{"n_layer": 18, "d_model": 128, "n_head": 2, "n_kv_head": 2, "head_dim": 64, "d_mlp": 448, "vocab_size": 1667, "activation": "geglu", "norm": "rmsnorm", "norm_place": "pre", "norm_eps": 1e-05, "positions": "learned", "qk_norm": false, "attn_scale": 0.125, "bias": "all", "tie_embeddings": true, "parallel_block": false, "init": "normal", "init_std_qkv": 0.0561, "init_std_o": 0.0696, "init_std_up": 0.0802, "init_std_down": 0.0802, "optimizer": "soap_variant", "lr": 0.00857, "weight_decay": 0.0, "lr_head": 0.00786, "warmup_steps": 200, "schedule": "wsd", "decay_fraction": 1.0, "decay_shape": "sqrt", "final_lr_fraction": 0.0, "batch_tokens": [32768, 65536, 131072, 262144], "seq_len": 1024, "doc_mask": false, "train_tokens": 298900000, "steps": 3187, "dataset": "wikipedia_en"}
Each number is 128 + 24 x the weight over the matrix's rms, rounded and kept within 0 to 255. Layers, rows and columns count from 0. Numbers have three digits each.

# gate: layer 8 MLP gate, 448x128, rms 0.0829, rows 186-220, columns 0-127
# up: layer 8 MLP up, 448x128, rms 0.0777, rows 186-220, columns 0-127
# down: layer 8 MLP down (transposed), 448x128, rms 0.0801, rows 186-220, columns 0-127
gate186:154160134154106137136133130063088104109104108152131117117134138165110100117125076093106131132127123125166103102136088095120104103103121144110172131137112140113158099125131115167122154129115078124097147150153078128145140095104130115111140117156112146157135132154186201130096136108131124111138110164131154149128147150141140162125148122123155113079121200126187068121131176145134109110107
up186:118168146101137131110082109124166157114134116157113092187127119136121125080105149145133168132080128119147112119108191132137153145096106080162101125080132106058116088115116205169150128131128083118173139138138158120134142098134128153112109150095124107115143119119096123155116119100146135144085122170120107108135149114125132131127138134109132133152148095168086095076116114153159112130115
down186:146125142141156132096135148102172157178104111142132132124112096128080081041150120155118129139130094126137090060152128112163119125146141116064129128116149143087144136141152152128084109126126111147154117097118103153100135095152125141119124087107135158134092139129165129172147152093161122116193201121147153143110153110111113124155107125122102175144163140151127104174151140121122110107082
gate187:127108133170099106129117137121119090119167181159160103185132156105099165128113112158095163113099115138096112101111097149099140134137106125109118154070143122146123149191117082103120110092113097144176119103104152129175095139141165166125138144133132121133106125127140146109082140117121190119134134125143123102100102138132095105093139072102140166122163125141138092146091141148082097150115
up187:120103128141164115143164156081130077133121126131086116166099135113137132151163158078120145086157107115137129171124111091144107104121162114122156125077141131157138114140140118125095118140118101180166132164127126126124162140180078081074142130105114136159141152175142121083111133117167156172096101122121143140147094120116108170123120146121101166140112139114167135098085119115091105087103
down187:097110113061120128097125132166158133130139081107163113140120146148095099190087155106106130099106112126152087124118078101137083087087125115093092168174137128100141154167123135119158145135132148113092118134154079125123140112104144156164139123120130179118145129166055119137126102123127131153096127148124084086110117158097104159114144156121106175137096126137110143091155109135130131138131
gate188:153132136116114104145084097101144123134119141134115158147115097167137097182108136132106169167157102164143136129131109181130153140133109116110099115136175114130145135157170161139117126142112121167098121121092151117159136137134101172131115142131082096121135106111087163084034136099129158133122133135117111102161161126103174122143100152126104095127124124129113158089125152116151113131129
up188:138097102156125157112160113131127142109160186126137098153103119140143181089108135192163128165146151110137122124133155099151134131129099113126119131118136141131120128146166128083136093092164124064145108151135116139102117123149128100118141114138132158083158156093135156126195120166142101143156138133158122159110101097123149128132118110109131121144130125112129141112124115133098103137116
down188:115157136182156132136119134131079136166113168104127149121093145114132081118119137132147138131146139167090125117131149111141129154097140119121097152100121120142107115115123122080156151111097107148123125183205106148112116121136117108055092138131158133100128123157137099068136114130134165139099112099109158114133144143100128138164112122089136153132125115134138170146133127155148116159133
gate189:162133085111140118135074105142095100148125101125147131117107178110133120087117113140113157106133134092141109104139136095124098152151130121124140113168073140139148147120136109133118116147141172149159130151121119169151150132054136176089149144141137130149152131101152135111117135140146113124140097129148167106162111181141094128145115109191102124091147135062113117169148093097133161159183
up189:097104102128133134168147105158143129145124087139091115108152127158108087132172137107149150150147176163109117126162110131121157102138123132135154107172126133134115129167147100191143128111164123138117092103169137147094094123193177103130110148163114108141115146099144162136088138144174133143126086160149155125103112119122145130129134165175132087114131181108151093115135163113152108134163
down189:118150119135145049169117124082133130082127108120112156190164079135130153083151173144125094094155139096164101127130092112103138131105140154147137163158134159113140170170146157125098130174100118141133123163160114122090107092165120139096128150097127110144106117112145093147147115151120086099140126131107106139132130132150139117092155121081140123119136135132131159137108101114122119100140
gate190:141138108116173108133119125061117085100145126091143125144141125148147166168106102135114129134134086154104107155121120129116139096130097138119128153152126116133092116114122104147120125144148121124134103163128110099171121121115161126127101134096143118173103147115133155114106149162142131112144123115118144145102086119124135140163147140151119097106121127120155182114124150096132093158097
up190:166099176138107139158171138128112137174095131113172143095161137087151134095122133106113112129136106137162124135109148148122090164117150138131111157142123092127094085137122141136102136115112128123130158144111127123141123107102148105078109139120173140128109084140116123117118106095158137118140113152105115126096099128139174116117139145137121148155114100105107161123145129124095114142135
down190:135171122084147120147133121114125069084140096101167165134159125127123108139100170149122133121112139158122127156105126180145132129132060099170112174134130127114116133146137140142105129145139152124134131132182134143146127118077145139144081143098110125171131100137124119155129117130113145129166110133109120143103087124124110137116116151104124103121143126096112194099152098079120120115130
gate191:109140131139102111105130140200136121128113113100106102115131180115138128106089097149099129104130164138101083132134153163114158069147100150152131135075083175143131138153096071146133101135094115107102121124127113142146114103140146089112101146150105102138160104087119135122119144113097123121095173153151119148173123117146144109158138127120121134091105125138143127101183096127174093180100
up191:178147125166116131128155087124129138133136122123174133148103169133109123172143112121126112167125179101077127157074134155131101114087145133153108113135111100153151115093147068124120117128142113122130157153127148105099106159118100138126135101107099095128144097129166101150098124193146126140116097119156140174160110086080123119119142103132155149133118154094158147114144077127117093166157
down191:138140104095114141135108114131163130127153145158113115159125153128072154109167096128137131111100169117116177128125121117124097102127097114109169129109096083091074125139137125146141146136127118112163169112101135104091146149118090135105164127143136153093115114095159083154085181159154180131080116115139144143143153184194143104107152127119110103084127119163090091123124132134123132158099
gate192:150102120147147117151098073077165110114135141132153166161106136170114148104129161135136114094146132113121163121154141125115123119148154133114118145122150149167137129116168111112118125129111100103088148128134122098130153089145118125137078130098146145134099140165165126120149113127101112111106149139141073158120138106074135096095110145105151092134141101163106151129124149153162153141133
up192:128131134127132151097121117077139094115131179119134112102156123124139104122117164102128135107170101087160086146142172148142169103137087146138134099110133110126104103079144139172165149132110145124130129123101100132114120170134095123147151097117170105143113101093148145135144130113143117168091105125127109117138115137111101110152132181149123132113173161137124131109118143187124120139108
down192:126153099121157100154122124094145117110151127156132103109116126158106124149121083119106104180102140146125115118113120113110114135108143129114136162101126109135105183121101137109061130115145150132113105138158138125139141143092145131165149155131129127109140142148116144112135098165102153127158147138147112163145124106087079130153143082133105092139136120129122104153139089115143137156141
gate193:124113103138174176139146132173126146153142105107101107092101122105133153128139101123109161158160110171104137122103138139121130124125144104116152108107152140135148164131175134080152123122122138115107164145099174111119133151147160082117154141115106129149131171112155166096145092138105124149145131121106176123118169101147100110144104100123151139158121141145159140127128179172113114136110
up193:135121076116147180156104093148117144145139128109115132105125103092109112120151136174107130117109122133093135105120168146141156180129098134099117124128122104160119135133130154097097164150120112118103130115119131125122146097142114098137145085093120080102120082108135126137139094112097122167143107099133131113124144117116099157107106092107140109152121170119132117125071123160098123119105
down193:177152114122147149120160136116171135111117125126158128123136104134111153112156152081104150167129124112153114068124125129126153128088108125127045084143107157126100132111146123162141150134083147142134120128119073097178129112118138147150120133139133143150131104122094184127121129158143131108080096154155082135092129148158138111124152136150112127140133098146121123120135104166146137085104
gate194:096147142135126140145122148120130129149140152121116129143116138135175128129120126147125153148176151092150107111129135174152138149114118156139147127115103099116148164107126128137165121136136113134135137129082128147134139106132105125118195130144081155145096123101143118131110170096116145092101131171108142096107145148166044122129133108102124145144152133181160177138096129083109121141111
up194:091141135096088143108134079113163121179122122145126105186169134105143142137102074137128116106104077143114137118103079160114069099140155163112150114078109078114132124148124128117109160138166125118068158130105157155121142144133132117137139077091152114145144140122133074100122159071132116146109145122116131118128147109154130121093128126104155158097148120163103114171166158085109116123143
down194:097126081112147145117125169111160071187105126098156145134111120107166143115112108151122140119105077125139133102104116120124147135132170175114157092105104124116127134139117106140151115111119141164116157129124122160129146103111126131124132127078139127101098137096142146094158113115158118125117137149118082174135114149141104144100121088152129134102102165155098139129071137070148125171110
gate195:107141130129127081117142137105135127092145144091155128116143130162127133122155072153122203119092097143124123133117108126129111102135122142126131127123132108114154094140143139143164119094111112133119108137121150115129092113146153157134104135165132146116117088106122161103106088126109163115126131139170121133115123151189116159146072131153093155182127112107100139084129113133139135153158
up195:095157115131133143119158093096141126107082133130140150127118156152096145109096120101172084120118088117136111131134085111141127120163108118137125149163164192123131112142155142146133140176098119142129111131110134109160160162140116165115138147117124126139112141124151122169127157156124132134138077116110128154127114134114106116140111125156140137167157104143120087129163098120140145134137
down195:103107155099120093152143137119136131154144155127119150166119099144168126118133137120179074122157124123078104102141123171165110105111081108167128103135158120088148143131119176133152132110093137152133107123137101112105154113128105116121139152147147137126144115134165097126110126173116091123108137126138126139114149134148174092131103112113088125118158106130116151093133125123103105154112
gate196:112123107110115090136114138099087158127146151113142110110113130140153090102143140167124137147123067130133120096118136134127119158138092135138154177114123119116107158126122173131096113169135154128118090141112115126180152171107100138112122127114130166148114130159116156118123163128150129138162149175142100137132118180082145096122137136120112147074119141149122146180117131180124145071127
up196:134105147136103156126128137159106153105121065124114152068074098120144140138128144154123130130183153103129095093126128089106142112123120132126135118118149156117151171130102113101139096094154117117107144130123093098155134156114171132162107151095091166127146099128135129135148156116115135147159102147132128184145174099113130116145138111147101103172121131108082106158099143114135116106126
down196:119149118115144143100104117122065120094131132124142101156128135094140148121124095108095105106126166095193139155120148123140101137116114161096172093126144129120098090125124120136161093128136125158157146143095151126111121099177092091128100114109133171111104155145138126140099126120080134142173127154132106108136119125124153147098096153119114138154128155138091127136133132141177122109101
gate197:177139171143120147145126159106111131123116136127122135143108139147142103136115121114163142106143130111084127132088116143135160147144159129139106130105097112134161088183123090148138133131123081149147108119093165116156112121144120101136095152118088111136170100116138141127138166142108131124102164168158146125109129116175125146099123125091144162136135084141145143187137119124162080184161
up197:109134104123123162146151141146130150139131122155087122144133107145120121132105170129112168136164142143167120166124144157168131114100146106119147111121152131140099155175110172121129111113140138166154129143093119128155134132189144148099100096109166106150102115121112102111114141141116122091136147145148112083151149111115152141134146151136081156131131120130135078100129129097129144141100
down197:090105111149150129134070159148090137106120157161132142155149144129104088106112137127117110142110126129109149172152110103138119144129085118110090125139115170087124152135120147167137136158077096119088107157168139133119117123113127191157106124128155103110124177143128189151129127100153128173166118145093135087161088150120146131148110179124117113131162163098124101121116144103143135129129
gate198:123153166146144129111124125114145107118133145150146145121118131128136108125113118135116146124152155137126120127176150143133128123149089151100130134123123113136165128114127148169102150115145097123132167147159151115063147165096058062111108161136133147163132111145111138136121112120147115127121116096108144135108165162151145109144104167153143140144096137160135111132110100091119155134117
up198:138166145133126142096117138123183100134121112161168122146157124162133152095118124135122081140129128116133146122160137127136127160131158111143105188112101123172096110119115147117111115128068120089136126134125120137147102165113107116132150117146143090115128140128146138103153122139117122156096169136134091102163118130081118148080086108085108110131142122106113143078153111132120103103162
down198:141139108108115140109142145130132114115121101102134151106141127167139123146149125131125112129109097150125087144092134113107128108162165121128153145109110140115125135122129104110128119143100111123129077117124130131091115166132146162135130105116125108121109128109105117134123130115071110071150128123128135122160141106106129150130134111146126116110164090119104063158122140099132172115151
gate199:100135118132076142188115174163157109140127149107094108105124135099166123091121140163115161105121134142127158122112159147125100117191161116188145072148150147100098122096124112178069119110136139151146179118147141170140124143198134157160128101135116125145137125156124123119138118114152125144143113143140138079128090130123135137171147146139138143150168132145169105097101131164093094115136
up199:134125153156125105086129134103115128157155137133151112102123060128107126092181163112183093115140079082104109144146120120163117090160112101143135118121136093126136111115169142136080105069152125106149148127132123064145121151179160144152089165176170156109087127132117129147124139129111105127106163114175123142124134107149139108114183085087131117135132139165112123124084141096147121140137
down199:128176122151096068105070128119110115079160142108144123074153121150089157135155112111169100155149159122124147171123103103141088128134112156129169138138135135125119098099113178126107126107099119136118147126145117106124155144155159160096074178126089137127102155121135141109113107145111114093159166123087145111128119161081102112147160161158122102135115122106120138094132161137183159118106
gate200:154151120161159100134124116125150153082142157135143097119125115145120104090174115113150141135139069101188111161121147134188138136102140164126134147169138143094142121126140092146126150164133151139111131191118134091140134148091106121109130121150128120136142145152124171114130093075172139116137104102071129103112121068082176099119094152147111096119155122132129107156112114138138142124112
up200:162128123117106099125167183141129103146135135103123124111118081113138161169110116144126098098100134136109104108112108117107143104155073115149124136108114116095151132115136114149167122097113147139089074114106126139096139109141122150128120133102149156137114157159108122131126109092112147129143109149124101121113123155106114112139169143095083098125115146115135136137108134126118139133123
down200:089128110128115129156132154086112126122136158074147131151115123133128142123158114136153126137079139136141148111120157142137153103110089143118097108110142112121155122109082096125169144124133116149106126113141169116114123137121101129150146132153165112119147136120183143101153142104182119151105098135107093123118123117094159085156164151172111123184099152139128123131092125130091123132120
gate201:139134152170117128162121120163125139138135155141150155131127128119149112165158110166112113130130168123136121102148104132108098139175109168166146141133126178123152131132101105143115121141100088135140119148113145113113151113144122088174134113140116140083106128091102124127069100125099173135111082160107113164103137130131136120171139140147129146144130117140079137110146149121139130166155
up201:154113124097116092085128133140156125114175139077120138119094102116155154093146128108140124105133076157137147106120112164126112164125138130117123130136121135107138119093114138126083116114148164114135154127136146141136116143070161102135131106136139130108095123123151145104107115110107094110144123129143113129192081128133123099135118103136132079145155121124128123122133100075112140150104
down201:103134115141135154142112121146134122175125122147155118132104154127107163106140092104068151131124122162129089143130094163097131121163125150110131131116128117110123121160172125093167126099142125075126128090176144128113134116171119111115087131143143091162115105108118137115141125110183153103105106095123141130112140107139142134144142114095141098181135140127134130086092156160145104129158
gate202:148112107141110102117116137109148118130126149124125149140092151096155168128077139127134112088096093119121189072133178120154110135159111120167130104137137122104154136080088132163137179100117134129186129112096123119118126109143088157128136106149149123161134142107127130180093171138103088176097175116064150167112136133144154095155120158170147164116106115150121164133118143112118154119158
up202:150126154111146139084103073171138123134182090186146139174095124172115105143118084101139133110158160139093118156134143180137139107148165129145091168082129116185138101103117104125092160122142144131098125156165140121103106128113115077125131113098102133131139143166156107117136142125095136142139060117149116166165135124129119077114137166107143119129118160095108125117163130083131099127121
down202:120089156170132149128124154105120105145139118102130090122112155161160160121136140161144110164124118126139057144098098111134157152141164141167112074132123115100126149142118130089087140165154084097133109146122133110130117114127146129131135147146108159090163129148081094116160099131134103154119133115180135092127098129109148073154129115103176119116112139107139079189116175124117123140107
gate203:147109141119086144117113120147119162161173094112109109103109132130143080172151136159155194092094122114101104112074101086101108099120131127136130141125147135137107126154116113130139121128116140100124108137158107146157096120159101137139134107147175134115178152154168070161123108112139162111099140102152158161129175134115110122170099120080112141099123096100121153137143191117119125170137
up203:204100149107134112116123145144124111108171125082112150165109112093083163157122156110086105140103135145109140088158182161112162128134101126160105096127106106114177128115154120105122136111136143093155123082108113090161125116108103133123138132151123105107100096123121157134163116133072076091130137125137119158110117151137126119112118111168117119135159131133139097110136103119154149128101
down203:132114105103121141127082134109141183111151113128148138088111154118137107149141119157131144102124116162135190125143170119164139150149112091131127118113117127155082118135113060120143153177120080154142120141101176134157143153107134176141128088153101167141126157124152083164183105157107148074101122115098126126107114139117110131118117146192126106117139109117130118132104166155113102111102
gate204:133166123109150154103151123117071138156124096117158115154149120128155159082147143104088126149125114126121152156156149134103140140142136098104103108101168133175153138125150075129146154131138168142134127078131139119143126129112166101120117142128124160135155170156093133138164144181125163111139121152098107098127152112111118116123114159143134144108126151154134118140170152142132158126118
up204:170135117103165141092106176137123124153117143144120106143129153148119127142145097137112114126144138116063104136165136151144117118148115158112118160162146123113127139174076116145108151106123129142123089095133134169118123159088168102122088091123170124094102155140140124128115147138143152119122107146115119102171150132130160191118149101087109125156115087150141123133127121121135169121097
down204:157157089123107144123154133129170130144110140088089140131145092123116162105129113117124118162107104126180168104116104114134111142160098118150124171116096124137117105100129119130142107140122136133098143122124149120121093109129131146150129143127127107133148133100137134157112142120130138112101155147102121146120069111070148103102110132138137115115166143124104101144089088116133097095116
gate205:124164122113161135145103141130130107093120115136119129119131110144124150126115123150125170135127126138121068175123122125147125149129126114164103144105127131120136145133136117119127144128143147127145156170124160129146108098140108086126102153119147101129148098129106126105108156144116149115120107112138097120151120108142124109115152154146111131155114113140121141144147124194136146145170
up205:113114107118135119133122114114138094092164154160090079131088148176124102114135164156169159100123111140151109166157134129108110139126175169146154124103131120118104135131122154122130119151126153145110122106105143105129114138140136117129119130067109111114156094100129120084144138126104107080139122162171160144150133119127109103106132134116103143125187117137129133104114108118091106098138
down205:143089136147128124154137156114138142143125177124161144123139118143127139111109134122103134101151129145117126114138115101129124125143117110111137136139141180091095113116171119126109149154125105085142092129166079127101162123102133141097121116141113133140133157128118104172135108128163135123115138108123148132144103129106076154155145109121145137118109121127123108104130136076142133117158
gate206:130159167130151155155111130160147141148133159110131105126130113124169115085134130111117114158159147171164136115124117138144166126169120141096086143154186140160092172142160096129171107117130120145120119161118194129121167145118142154113129095149112104159114133074133150153094132127117154155150104189133103104106084099133121158110080167134142143129109132117106103104081145132136128098169
up206:114144137140115105148139111106138084148158116127118152126125162116142189114130101126143112073117088141136121128082133122137147111113076167124122125114149146152083127105148096084084129121195125118119119081109094134086202113104168109134146093116114107126157136155163120165146109126145149149125111101165133170122095130163141143102128111122110148114137118160095079150132094137125120129132
down206:114185107107118109118104107171102124144117123102124175149154104150142120147143105179086127097145142059167136149164085090129125122055119139111149108146135117099135122125145151119136165100130087095092136115122142183111161097099108159140159133157152130137133151149108128128158117143123120162142135135127079152162145111126123142121140145129120123131103118108170139116163147086110162126132
gate207:089087149167110143183112117109094121139173135172114083115116174124117109157065127140106130139139096138120122111105135110094128140095180086097130126114136130154168134159135131129082126094167122119139090152134129139161124181108105171119129158099169144108118090117144155129144144138145104102118142125110111124112129141123118160149118106138154162121127100097107109108098140115136147172129
up207:161122129160162129111096129133143117168092095126123148121137118081138137077138113115162162100175153106155111132168107145134154127109099134122123107154135134111107099108135174129115123152125113152114106084109111151093128112129093099127146085131169109086175121140150096157113181124110121121133105138121124122110116085127137135109130111107107114113121164120110119091082161158099123143086
down207:138134117075124100116163115123114118129148124110136116122139150116080137137140098135183100129142128114157178111131138154114095127090127133110061145180160154146123124095098153110118100134133146134104152114127129158112110104118097148165113117161179095132137130125113106145122181126129140124124182083117136082109117114185176125138120129085123137109159126135146105127129104122115094144110
gate208:123140146141110148136156139144139134092153178139111155119113161115176087115158115055063137126124152100128100148097133122115122098112131119148138125099142142132116108141134112120162135156127104120081104135100100087133126155168112153109148152104121110124099097102114163146112124128141118143141149122111145127146131121067112111133119127177124170131170161139100090119097138110160153152118
up208:070132130095118121139126101153130091159094122104107154140097110121144150131133132142125149162126109153165128090129103121136138154141193122124089108116107112141100156124118148117141155137132131080129151113127104145153122122142118181116098162135105105125138058134142142105101103150117100086101090120103118110133115146093073119121113130237122132146120121143135097128129098129114135133144
down208:104118159154118138110114135108150167117160135137177125103146079100083091123125146121110099126159163149120091109135144154153138124098103126136082139117155146144171153149131133101136108146157122125109120105141126098117125130138085106115124119103137171089086112120111150137142109163108094163150122155104124161128152097161093149128125165111134158121141158121128109133121131128095124140086
gate209:145144161149117147119154100115165134118133097101105179171102120113124127110164078119135143079120111086107107058143194098139134132139113141143113170131133122113128128113100104128143129101089134145139131130099170108108172152114083052127141092140047124138143129149131091146143094131099097126150126089152140120133119119129127076132116148142146094164077140097147148130144144151144142166085
up209:126151115107137146101139064136138122137088116119130128164104115091141113096086124101161094113111090175119151151096130098102124127158140128116162096143089134148109152159144113091116096179124178137149156096134133123141130134162122173138163148132116145131078131119151115101068154110091117133115171138146099133127186126132100068120114152136157153091131101163103102128127159099132129122141
down209:152135064075113120150139151134087156157113151170113110090160077148144121135091159141128071156129126166141166144149089152186165122140113136141157119153163149122100181176158172144119124159130102123107129147131065144097146139145125140132124122126152122131132113124112100147116161119114122129121136160149170127150156135138124133092114103170163145099115116150122122108148110096092125105118
gate210:128168118154149125122144113109123125112130103115138138138120111165116157148130165163146173096091139159106161115142120142096137114108140151089184144081130120129156104089075064149101142142150149126124142126105078116140151084121101136097119123137136160173141081118156191149110099159151135119164144178134141101150148146126125121146136123127116129111087125132141144097128139122088098094155
up210:134141151173133112147106198121121096188101132123144134148153141105167111121173149079129116155102095149146160107104140110152084177120135115111102141124126128151131136132168141124108157094140197096105118137120112179112156106107099131114130146088070134143117115127068133144103121133111090175150150103138140097148141126134126105134179106094136126141112148120108087075169130132160167098131
down210:117078168113162142142083104091113118147112140122135182143111155142150134111171116136118127110103159157141151100082092115112144139046092144120144119126153093110133167121115123120151118123118131091122113161087139114100144146129142104148171099129157108125132125163179167151103150126154100130178098151150146089144135137119127148201106175138112107174142126128128111120114152122100137133124
gate211:136138138171130133108126120107195127120124119095091120136148099110097149140139091103100141125157110116108125124125127134148143119143116130115172115127124142118133126126131087154152181109109103138156169129105106154124171156172145136120112117083129095124141163095106165136122127112148126161104136166140130120158111098147123175076101159094148113126116086142123122094136111156153073141158
up211:133142149075112120130176107154132120125094102148128121089147124148127151120114127130177099127103152149133137129136134134144127128164109121138139114150151113118126093157106104143111116165129098077085071126135135147101140095107078141124082138111151140115106150136088143137136116154129113124104157157126130072141146143149112125101127125127172121110138133169156106145129144148157084153141
down211:147135130116121094130109119106092116114086076120150145119148118134140119161128055103109117123136104118098097105117123167154158135104106105075114113132156172133144121123125136131100108126129174131147154134121121156102160149114182120163125096094136109149156174160096141113132150095124132153136140133142124108147125110147130157109106155111131094100150091098105142104146106160103122100130
gate212:117120111141130131156146136125152110107117112156150134121110168150128092179112158106166128149150131162118174102170127098158121125146188130124100127129127125147136105124174165114197108159153118130130099135125165141145181148093145106152110125097143133154096126113072138103147115141144134144167129131170101149136163127175120139119129154144183124134147144141149136112122152105124136129143
up212:126067116126199121154147124142110140123163137115167130104133129099132101088094098116102166151121101153140092141156107135135121145092116132121152126128155110114111131147154119112140138146108123133136146156117106153146115122132126144065133129122110088135138102127149160154124150118121133111107131090140083105088099164137089151095125105129100170129133114116144091111148134145120116157097
down212:113092133109146162156122115128128137114122175144118107145139150103135158184139098108070132129122139111171150103127136126152170111091138107154170146125120136167123146141091167133156091142122125133122134093132174132134145133150122153162108131160163144203148097089125151128119084105103122081160151146170133123135126143169115106096130115131130126119129133162113107118103107159153099147132
gate213:152066103144131153168126145144181110118125131121152122142133149117149120100109133101139109136116138143125105109140152105101189109139111151178110139126105161079154139177164118182115161094091118147143098082112171133115174085169133152117104199133095132119113124128101145137155143112161107128119150123053086070108190128118139156150137132119179067114099096119116112115114125139122088145125
up213:129088137087103136151110174113111102149153173117115149106152149095112126083128174108147075141110140129125129152193192141135154102161164141178165101112161121120148122145127148190153109147145123114184176072119121134119153193139106116147186111163131123135120123111113137128098123124088112144164142115095134134113111143111126114133139166136059148156134129101131170152113113127082122126116
down213:165100098167160156164141133151128100083118159154090085123156102141125170115129164102141117130160135197112114139117081107141134112129105143116157118147127089162129124090145102125079129131157152122131089147130105118121087100148098120145181157096068119098168081112057124126090084186073140170151107087148169106105161104143164118162137123093116167141103170139142115172127131120115105107144
gate214:104133101125148181141127148111105140112130160075111092128109114133155108119110162217147139174137108110123106124119161186141077112143129105115174121084087165113108142116118090148145117124160127103118136087114117103120126153094142097114136162139101142121104143106163124101106119105148148161110129105101121174143134171074158120126136118105125131109150150135151140118101120069140111113112
up214:123122142092118114128096122108132106136137131128116119155135099142140111137108162162119129094192093117131118152085164162132139159137157153136145150125148133145086106089132126126122133094120175144119127160181170157159124143131124134165103079118136119115120132094130180159135127150156141110139114150140105090151085111152153126140154142131080154097055119140129142205146145126150149132100
down214:107122165119128166130109163133120118094119160120107095119157127147132134144117143137124148145133125165111162099101122107112123157149156095130119118141156152141080083164140133092090159110105152150140157134137099137099116153112153148152172132159152113199126108137103108121105115112123137157087124145070112147162115121095138104187129154150109180096115093116117126142145112113135107111117
gate215:149132106171140127107109175114127106165152136109181112149126151126111143144107127114121131143155104132086197155175132146150157125135114129092155127136162112132162129146128082117160175140153114131104114179091114098134136141141136154109108151148093111134139125133157106124144159080097130122145090130118100129121150090147131123128096102110122103087170132065082075145103131102121126144106
up215:100124140121122111120131134142148066123124129165150133124157148121132154078134143101107119094140102141076143134118143176153111092092141174135120106155111101110130117148103089120124103132130112148102097152124172142125151130160112155107136126105099073125118126157157128177137155129131080145100137122175138102119142117108157135103115139151132130099083104136156131100126098074114099096147
down215:128116103083117130118159101123144080096101152171105137136101105143118108099108128131097101139134125145119147135136100088109071114111096108139114120142079111145173114152094070149121125095133100169087100061139100088107093086114090109135143121122081118123165130083126132158078145131143091133143131106087145152124114118150143106158104123104148144113148148118137175138107115093126144098163
gate216:121134141166069137137158138140132123179140131141147150156100146112144134112133119122061113111122168146149120093094123171121128143158162145093108142133133098124108167139144080122191114175152104141130100124142151155172093131114097134105082177104137172069093108143118118126154120136125148154129137115102146116117181084135098083092065121087088096121142126116133098160062135095127109165130
up216:093106133107092161118110139184103166096078129141138133128125130180106144159101186154111139111103141146142113083138125106188152158126106169109138121124123099132109134121163147101133078178100134139118135108152109131094131135129137124130153185137133135124128117062122156098120074102105091072102099106110117118121131121146133143143153110104120127082133128103131090106111115116149155109124
down216:152118136158144115126121141097073184105117171087129094144135128138110119150141153166074164151108136108103119121161176141124135156111158120115110121135129141129083105121174090142160099115117091126145065204156137136101093154150139129107116125118087139145114134109144136122195185113159142097129117075128175089090167159140137151150084154180120136124133132137143122139109090116125106115109
gate217:101137118135128113151090111106115111146166178141177136122136206151049127129096123177132148115129136141107126137085133117145119142158145131128134142123145141100147115151144090160157120109087107126125175118150107126143128129163151135128148111111100173112138149154113099107120140130130167113116119136181122146173109153181133100152131137136098121136165120119088160154122156126097100139134
up217:142086115104146121121121134085087141133095168138140146095114135102115127121119088136102093123135140109154089133170122113113143095181169092137087144117154085111142124145087133139117134146130117118142125149111139153121079113105121118157119133135139118100123143119109109161154151120142122108141124134109161134166163117134121142159139147155148129111126147124172119118103108125119143161082
down217:145136130144127133105121139170102149139114134122115120165134147116097133139164123118132123130120133101117143107129181145147090159115136137113129104143161142150150148141162144147071165144081088161087099114130115137140164129082162182132115157119139172127128179165122140157090117123115087093118160119119122128109156122114138115155135159118121137168136048089154111124113110118103140123107
gate218:105146133160156123110134110158107141116133147177142141111137111155104127125087103130130157082073131120185144116140105103156179141142163101128151131145141138154147111150132112151151125136158136127146163150122127143133131129127048107088118133154150129125188096151115109125113176121100136193101143171120099128081130074080147103122171157160120121119114097153162126110132130099098143107096
up218:115140093119166140111102084136076143122143108162133132085107145145112150113151113145150143169082109100120107150181108105140128168130132184160099169155149087112140137124185089129189161105112129181134117147104117113129138108161132142151121139098155104144147092123132167118128127183127104143178169136116156177112153123129105111127146123133088108115140140137120139163159155158114141158158
down218:131160110122089151113137089158132152143110118149135133147110134139122149140177137135138152100098146104101132115125201083094120091120142101178097130188160148120111152143160122133136174137083161125123145143164126132139133147160128126139146162107143160095127131177099108147098129184120148118127098111147131132204095185149126116104107112180141169112111125134113139115138153127141161157190
gate219:146134110134141147133110082104146167136147107102113101150146133114129115121102165132129120127165104114127088104141106150088119129121145132123105171112151086108133136136142121155170149134120162175111133104123139135165126132114123137122133091099138176119144098143134117146095128134144128123123125104156090160141150106133126132175087129097122164118154149143107121145140069133093128165131
up219:128145145084125125129148093145109115131132119177148185117119152117143134131166133154134082153145117128144092090130135126118124134134106111115175145142103117116147140157122117137110124112165182135125112150132154128114098143089136098108142107158130171138086147104156143150128125099137119122119150166147131130155143138135115107108067139099092133109104130153161149150133115099174141137103
down219:114105133170126145109107112101150116120145123158128143135144135121146106134108156121120123074120117142126118131124139121119133140084127139126117105094147145161123170106154155157112109115116107143138122110166119117116136107133109120141112123077156103094120111157119092112090095137120157151155106144100163131113117100144142107163153132124127103136169115164102098105161086147136114156147
gate220:161173128117132133159155104137136150157138134107128135116121151123113120182132122169103158152129157150141135132154138146145173139153132089143120168120102131173131091100138131092108070169137128129152111163109110148147151159135116143098124132136140155147108128123131136107127140129145135115173160161103150121136144161086133101146076154133112145098138172126114115129104115095138102135118
up220:132152113146103095132140111195137111105140083122111178117109111094146130114152100097129123133121142165131157116166088111131136132116152120141121111120153109124152124087102127134111089142087137097133148130135167117144130128160135105137123111154131132150148128109137103133133117146086087161135127136157169173159106104137123141154089096137142134126140152065161132111090134091113120174160
down220:089144123089068144141147164118152142115117126093135136128130142109108104145128104121116108145136116148122150145140137155079154094165150179122153114127101169143119108115149152122147143179110122128111157161097129138137105116127132126098111088156121145132093125135171102134162112147107155132108154123095089121129133137084111136138112148120113072101113152083174100134067122107088147135086